Each number is 128 + 24 x the weight over its row's rms, rounded and kept within 0 to 255. Layers, rows and columns count from 0. Numbers have three digits each. The size before them is the row's rms in percent of the matrix's.

# layer 5 attention output (transposed), 512x512, rms 0.0328, rows 24-73, columns 256-319
123:107106134139130137153155100133136145126157130113149090161149123100122136104119104091153150137106146168128114125107130150145130130144186167159133109127136133184107134117136146116053117097101133
103:133160132140132085139148130151084155153140115100098148108144135153129117149151113117132103157065109158120179144127086150139128156122136104121106125141165108116088108108122116139083131116119164
118:130119132181078153135120097131156162128113175157118162153154096118104131131157140092159131141139140116171149143131167122087130100172095126100148136121152080099129145128128133122127111175121119
121:117144114099136148182130132154124144161120135097149103135165123122112187158164087141128124157133137143195136108148105143162104148122124124095115123126154102104117098119129149134151126121136128
121:120116150147138123145107120095138122108162117117074119123124103150151132117146124100124101104129110126090141111147133177106129125132141151125132116108149113124146092147121123133213158139195144
112:142139149077067095138150096101143131142126142102142159145104156115131127121077045093129148119143127135121122114123126084088115137129184158110134115143078131137142112155108135135173138104149169
120:141098156119157116120160150097136117112133107102119092108139155160128120108101114082104127095132100146112143167166118115159114106135117148120116134084105128131146158111121103137179106120132128
117:094145141123142112138080050152133125105122096103158134129128136122143119132121121049124138147123146098140179145131118086146138102098129155116103108141184115139150130122127091130146118112144143
109:135139138128155094116131155147126137140115191148124084067096208126146112114110086122133123145092150126109112168145107128126118151160144106114131163113110103105129145116147137105118126126152140
120:145168117087072094129167127131162128124136181117141160119117118132099064127116121150160127090178142080153144141132114081126120149104141126124130121117115184152156167133130094114176118132142114
112:165167139104141170097157129134176116110131151175119134132149135158143097122146162128112123121109160124144153129105113147096120129122167105139115130134043140161126114147132177144120106149132137
115:121149111146133152128148109114132137113141094120160160163164110094118138108123080069090147161127122122176151140116143182142134167139177115135105110098142138141116172152137124120139144126112137
121:130144116110124167139102129113152104106121073141134085132115107100142129131152179164161138142111104122087144136108125134109123154087111161141136140117132144132137139147148118133073140149149103
107:103150131138064120049127115129144089103112090147133106163102110128157130141131103148152132119160106134099116176160173110119129132127104134091155112108118097147083107107124126138129133151105146
123:103123112115144110116124141120136087128128107096113122104159124168126117118135129156103132135107181150116140092149105117040145136135102149166120132111148168085131108141164123128154126144133132
120:131127164162130135119164082108157123128112159120135092139150114158132162150093098162152113112118133141180142161122147114106130142126145128101129075141149127117131138146115107111122110132136134
124:116120096115137131112117160125125155093127102114126090151135166174155157120145144141147123088106091109093134109113130065180130085106127153127144163111105090113124160143142142154125114106124117
112:130131147109139120150156134113116138147135102130128142118098091146102143098168103154131119130149179101150134127091130161118132129123121162154156132114079110146144153130118115119103134138123105
114:184112109108119146147115135091154155120108153149147160075072099144201146088160151093153160149185124104148133146118129141146140128138129168148116099161099123111098110105144151123054106141122096
115:154126149099099146130167082150136136136144119167126156124146139133157103113135105152156134111108139160111131127124129190135127070127138117122135156124087183119136079116134131131077134131151146
116:122107130137166073131100133089148166136126121122126140072134128113162132108131113148164161125149089160116117126122146111118110114141106146116141162160129132140172118141143121100140161133118105
117:117108135150159172124177144078044163129153121113161119080174116138177171104139085133106112116182120136191095160129119156139139113113117119112141135093170137138160135087125136110077126084162133
112:098130136125073152080144111118150138130116118128122120123108140122181130129122150138141172167127143116151133150102085098167139072105070145123141120120127109096117121148133118147069149127168138
123:107088123134100136162140138146106107129158086163148104131142129131163135125148112139106165124128117193129126145098103089184123152132127138124152119125102158092147110139083169161144085151114137
114:111145153167115110114147130149175147124171139126119143139119151108102123130111148163111105109154151129108128118135117101121090138135105123111134107108118127160131141104171161142136126145111150
125:122172144114123200118111149144052108136121122158115107137141159079115126152141136093127126115091159117087129087148136128127121100107150118133119120107109156109152136138105122135098140130123122
109:136097158124158144152106144125139143110155100144117118085132104114090165133146107159097133085135109137088103159146119193116158123146155072140119132147141131129135188139124134099065170128111086
116:144142112112164112156125155138097180136146119145136111145118144142130133108174147128138107127121153144134108144143093125130093131105116119097145159140131096155140099085128122132141123103112137
121:125124133125086103105167109129130147137134148162117218102108144138125103142187181120132108127122198098083100110143067136135127096141142153137112124097131148121176131092114106091109131148141088
110:136130100122122122142129124117180140159076120091155127131103166103097153100119153120147150146176124131149123122141116120142155128097158097139112132081148147068147153114142169115136110121108118
115:136158120100131164110158133119104093151122122089142115132120113131092141123117125105150111098108138123108139088144146137141124101115163135113138114130093165112135081132083157177122121124113114
128:135099122133123142080130152131156159130144143138110111127138131128158083143153167084155101134098148119121140100129119114130116109100091159147132109094104120122125098126139118082112131142095164
116:104103188128084130128123131143193118146153162120137113141090139129126154130150112111148123137139103155130086142122126180122141110114163133131113092100143096124095092102110159185130104119106150
115:124128103163140152170093113153103150097132134158095112124129149077136126128148143071082101131102185143114153085115143141135169111154104104118106122120127135122095080100139117156145148093136127
126:142109134139080101112098148109099148116096191110130153165139134129105141153116140132141119122151147072113096134147177086141149076118148137124132105103146088152132158112090110116124106114119114
117:155157142119170147128116108154130119138140151118145112174114116122112169140109116099126123089091147125157146175105144190160151136135131101132128127156153157153117101115119103154125123126125092
119:138124160145118164136146137158158131090128094118165095144110102154124108159109071142113125164110144123191147166110115141114151100118124143126124161134117107090142131131113134140071147161133094
120:123176130139160136156155136146126178119110122111119127089102171127183151115106138163172163136133177118156136099162101073143124075103119113086127110120129143116111112119120126092164140108139124
112:116114106183136126136130147158163113128190098154122129144124112123154128115127131115115138077040138144095107102110088115089137158112082108134128145132122138132118087101116127152130158093128119
122:125145124119105147095144134121112107174135111111123097171121150116110126155076121105112101094086108105125141129135169113076121131126155116134126163119152145117131161130151151117168137117113161
110:139140118181138141119168105129104158135130119132126173148097132137147102134099103160150111114108172143155122149103109101125122111145072127110121113128134149130181133130115099110119125158127128
113:108105130080168125126131147128128112144109124097134093127121131157130128107108128142113088116108118133093089107129121109093094105100159095140131110107104149107168114123144130118110123151123102
120:137121120137153158108149101142142105145187085182145106130156104108159111137171114105107124136138099110153123127128168161134156121149173150108119146148135120169118093123144135109088102158114161
123:143118097156163144123096126138144138135135094085136118117140121114101116098126129160107133088133123084148137137157132111092109153102088149132150113163103106117137118099118170119105130126171155
112:101124132147116114149100121165134149104102161139120144106120156087083151112146149092145126135105161120129113129134119079143116125166111133159125118118163123162137128109149144159133131086111074
111:118141108154140101160108134147110137154119129124121104155114125135138073189116126121123133128094114116127114167147117103085131135135135111175147131151118119121110150083146111135141177122134114
120:114127094107104177123091152113133114132136101128159131114124115090129174095132090094129164090144138127129118138150143116134108109105167140137114114139152141115131159115142148099192106143129126
112:154129133151192115113108141157135089128130156144133142133118106108167152099108122152145134119140146131164085090045101104099117133120144116147152146140134135162119073122142095096148182092096124
125:142137132092164124127108103128158183132114163130103141144133117116142117161142117137135119156143106172127128128124135137109110122137108145086112105136101137115115174143117109117169098123108166
124:123166130133115152162081113132117082122118122094165129080105141120082144115124120138152077131144142148121125132122165088169176117122130142110120112169103143118144132126098162121098091163141123
# layer 5 attention value, 512x512, rms 0.0304, rows 25-74, columns 256-319
113:149125165110123127122120132120102113109152141102141128128140088128139123111157110123095121117120150171126140113127106128182116165149128152105116127124116153160115146122118179118095135135112124
117:121133177155142171155110153164138120124169165106132161115136135096112145135127096143120083105141123133115146087149112112122067125135165115119120110093122145073149142140093127104112128128136097
124:096092156137116112060140187117084168127120159092160138118139163149125142161127100154109159136139141104147128101104140139126097155127092155098126105097116109126129156144147168151113110130110135
120:130128165066122156121131114117117115162142135105142118125092139101115119111133111140121129122142122104085141125121095154109144112131089147142128088134144095157178113111142119142105142121160118
113:126113169094134114101121111119139151154114097106111142124165165132113121079142055131123170115137134144142103103107144170104122133120184108155125143136107116124153091135141148169139131124141120
119:105116181104117136157124137133111133115117145095141129137129173132082144116102158124124152128122072110159119123092113079094150094127125130136129085121119096176101101145132113092134111137115128
117:123117141087122095131151097137106115089098157144163140128102193120157151161113055144128162131114115110076182138127046138147145115147142130123127109129107116173162138136099195138124067121138147
113:129167156142130116130112072135119139137141119149168139132098216133142109122154152122159113117130121130148144142150074129132145129131131142126123114117134136166100138134121105105135148131163145
119:077094112098116112142134128127130143159144200141125110143107140143095115113100096124162155134121118109164137115081141166092139080127136140107117113113145107105118143144101137137115138119127123
114:097114073092134114129153110119154146117138092153114110144119097140126160119129100112163135104100121095129122154068119120141123134135103105163148122102139144148096121139178115119151163130104120
114:144113129120131160158129105141130123127194109165137128141138076119139117145127116118102142130106141112162140111075157143178161129113157137139121203145112115154112111137102170140106138115083119
122:166150139141133124147123110120087131109104175140145125119166101171086125147106161120108122133136111099105118155126131114129125119140101142137127173141116140073128141091080115104111121127133113
113:156140126123143114109118155099089095129165108122174124122125104138173131135138141114130075120098124136100111170187146154138197116112164100137134101158126127120087117138125073083109172131160110
124:169147122123147113116117166107171105127119124138141124123138151132112140155159132111114120143132139174096138149105058150156082141132113117133139093149118144094124104104130129164162147128116133
117:117128073156132118136133177136115110126104126075157121123148158085122136142105089153136112125131138119120124165108184150120130123120140108108124098103127121181079142145107182122111147127139114
123:133145120113115107130148146140085183152107158154145121141142132150140141126118091133163148113135120154097116117142155099145122109144082121139134101133150124108120128131186100110139130118137125
112:113154172094133108152110116106084137124182112135108140131161129140086136139108079139131134137138122147120140165131102137147127153106122136167132125151121117172131117128090182158124177125081120
118:152144116104132092100115087132073106123169113160122127123129134191132101109133168154136121128134140131187156094116144126118138128150109135113125133138115150101148115119152153095152138133123135
116:152130142153130109122143154129124069124139096146114129126136191176125142107129110153164101116125152120154118091086135152111141135142098120143117106121123139148141137139208132130136107132142126
114:103139091149128091119129150125152136139102117124117108128129151111156111151130124122120121158140141143114147105122105151116085138124111105145141095168126149127131142137143088140130105140155139
116:153141108138107131131126128089120139126150129089136138123144100146142123183113128138130070138132115139145117140119168150149105106134133125151135158130118090136123141146110123150152094126084168
112:105134085112147170105128098157108125141126160101103140124144107125217109112149160162129133145133135098111113176094079134121136128155104102109127170127136094103111127122116075130140122125129128
118:126113147153120126109121109108122127111140124093125102125133151114093133072128143152155097146134110131121166094148105156175088141135151129120138144154107122092147097118164150113125144123142123
119:093063153173124148106140140126102149131198103108118140137085107114131140125134137127143096131144149135108104077114122137143155116125107113160131131117146123140115137108134144100106167140117136
119:136141122108122177127154159155096137140094151138134112120100130118095145096114098118147125107102128155116154123127118142133151109118140140111119092102142099133132157108152117112131143141086142
115:152113161176119135168138121093089153121095113126130124116119093088128143103136164119111113141115141141097148184174115129114171115120107119085119142116152119134136110151147112089132123129125126
113:141139096116131098158137161124150136156109121128115133128115142121099146115128123099128050123136123134147081154166099111163136133120132117090123135094149103134110128121113132153124108129138130
121:140160150134144177182128123146107124109126122146088128135066106136094143184093138130120108109131137126136141083118118135131159096149185127142133100101111076112123107115149162124113145123108125
113:117128104158129126147129082145149158153141145145107112123090180102138130109118168120111144147138143129114149130125139155123140114134148119147128145123086136116135141111156126133148148121120128
117:093115055173133136176081140130167116118165110148111118141117120151120118130138120132121083102134113157141106126144187115115140059115137105137103099143123138150132104129094135129135168124109101
126:093111150102136101138119154153111137161130147145129111139142115138160107140099134099119108125128120138138157104155110131113083166138150130136128115074108130116144128158076119141116178119129127
115:204123168151137130152115135083144147138142113114111099122139155155130114139109185116117134131135121106126088139141159105088161122121152123138121110127116109145133113139096166106133153118144120
117:137127098146133124096147144107108186139154097165146128121101164083138153153131117107146105105124135154129145093128147155166111100136140128132150113126124188164117135116089128110131143129134120
122:126139113094126118144121109139128148115118126158144135135115102128139115120146159134130124160173108162112105164139139161113175134143173140100151105170158113135115104118140110133123137114108118
119:133167106138125108141127126114124114146150161132104119130119095149115136106165118121118132121105145083147143170167102137098109146108166127169137107102156099119121102130103103168183052118120105
118:092154172169144132146136169125120108112180128134132120115134163166123115071134134150124094142136143132142140171141123141123120168124100126103132102156145108140124130141119113092149110132125152
118:084128135134122122116162092205151089133112145103113159125126141119146153147145106113171179134130140104124174084161132123100100114107095133122124117095157089089168163139147184152133153126087153
116:163140117102107162102149118156131118115135137151082111132087135073142137147134100120158161109118131122105126116132115115135161131139080137147115149112135146105121119142074154124105150125128106
123:161126161090124156104086133141146099138151164176127106136087143147130092143154137128098160132117108167168147157117135105189113098116112142147132161156145114147145140109130184080113110143077136
113:138119113121127143117108160164133149134162137119164145127100161159137122142133109108140089148141128130105147102147085137119130054120152131131129189122145135174136124139088177113178127138112110
119:155116153085122109148144139129121131128092123101094118113137123156136130099107096117111112095110111137122127088076104126061124101133142115117132061132136124144159148115138127139108172128120108
122:071155143130122155141145133121149103078166116162139113129195152109154113140143095129128137132102123160140108126103149108179134109138115130079120133102105119140122138122133134193124109114106110
119:118102139146141139105118137140151103124126119105111144134150101146112151140115119130135157117122135154131125151116155136125100184129106129117127111098145125109173170148114142145129174130094099
116:140097116114141119168126187160083120143129126131057151137066153097049120110137148135133193145130145151081173138183133132125109112119120127129119083116128116105163157124126115100147138134141114
122:100143117156113044143139172119110102108136089119089112132097134190127127129144124134143098101124110127150164129154097119137096108138154160125131079142157113122130136132171110091116156123120131
121:145126120068110141103137123110139114118107124143135101127117172146153133129123140093121086170127110116149168136095110142120130119137182124129133152127144100089090077102118130118150134113136119
111:108112133112118119106133151156127117133136103166143124132122150135053132155104133140172118113129149148118140111100177116131130146122128126123125121111127135162140115125113140111134153121145102
123:100118123116127103179130112123121136126094099147155100136151145154087120149140141137103108129111113149138128146148126142137108151154119124089135163117133160145092144145121130124135078129176124
122:125111116131115182117132105131165111105155167120142128129086167146136137148120113167128153136122121189110141139078137117132138149147139115120119125083125147162141141166066123111105112131160097
118:078134179118104122134122132118102086089166149124096140107140109142128134093126092130118129119128108100134127111178094125091137136114137129139120123154134134111140144140156114102143164116142113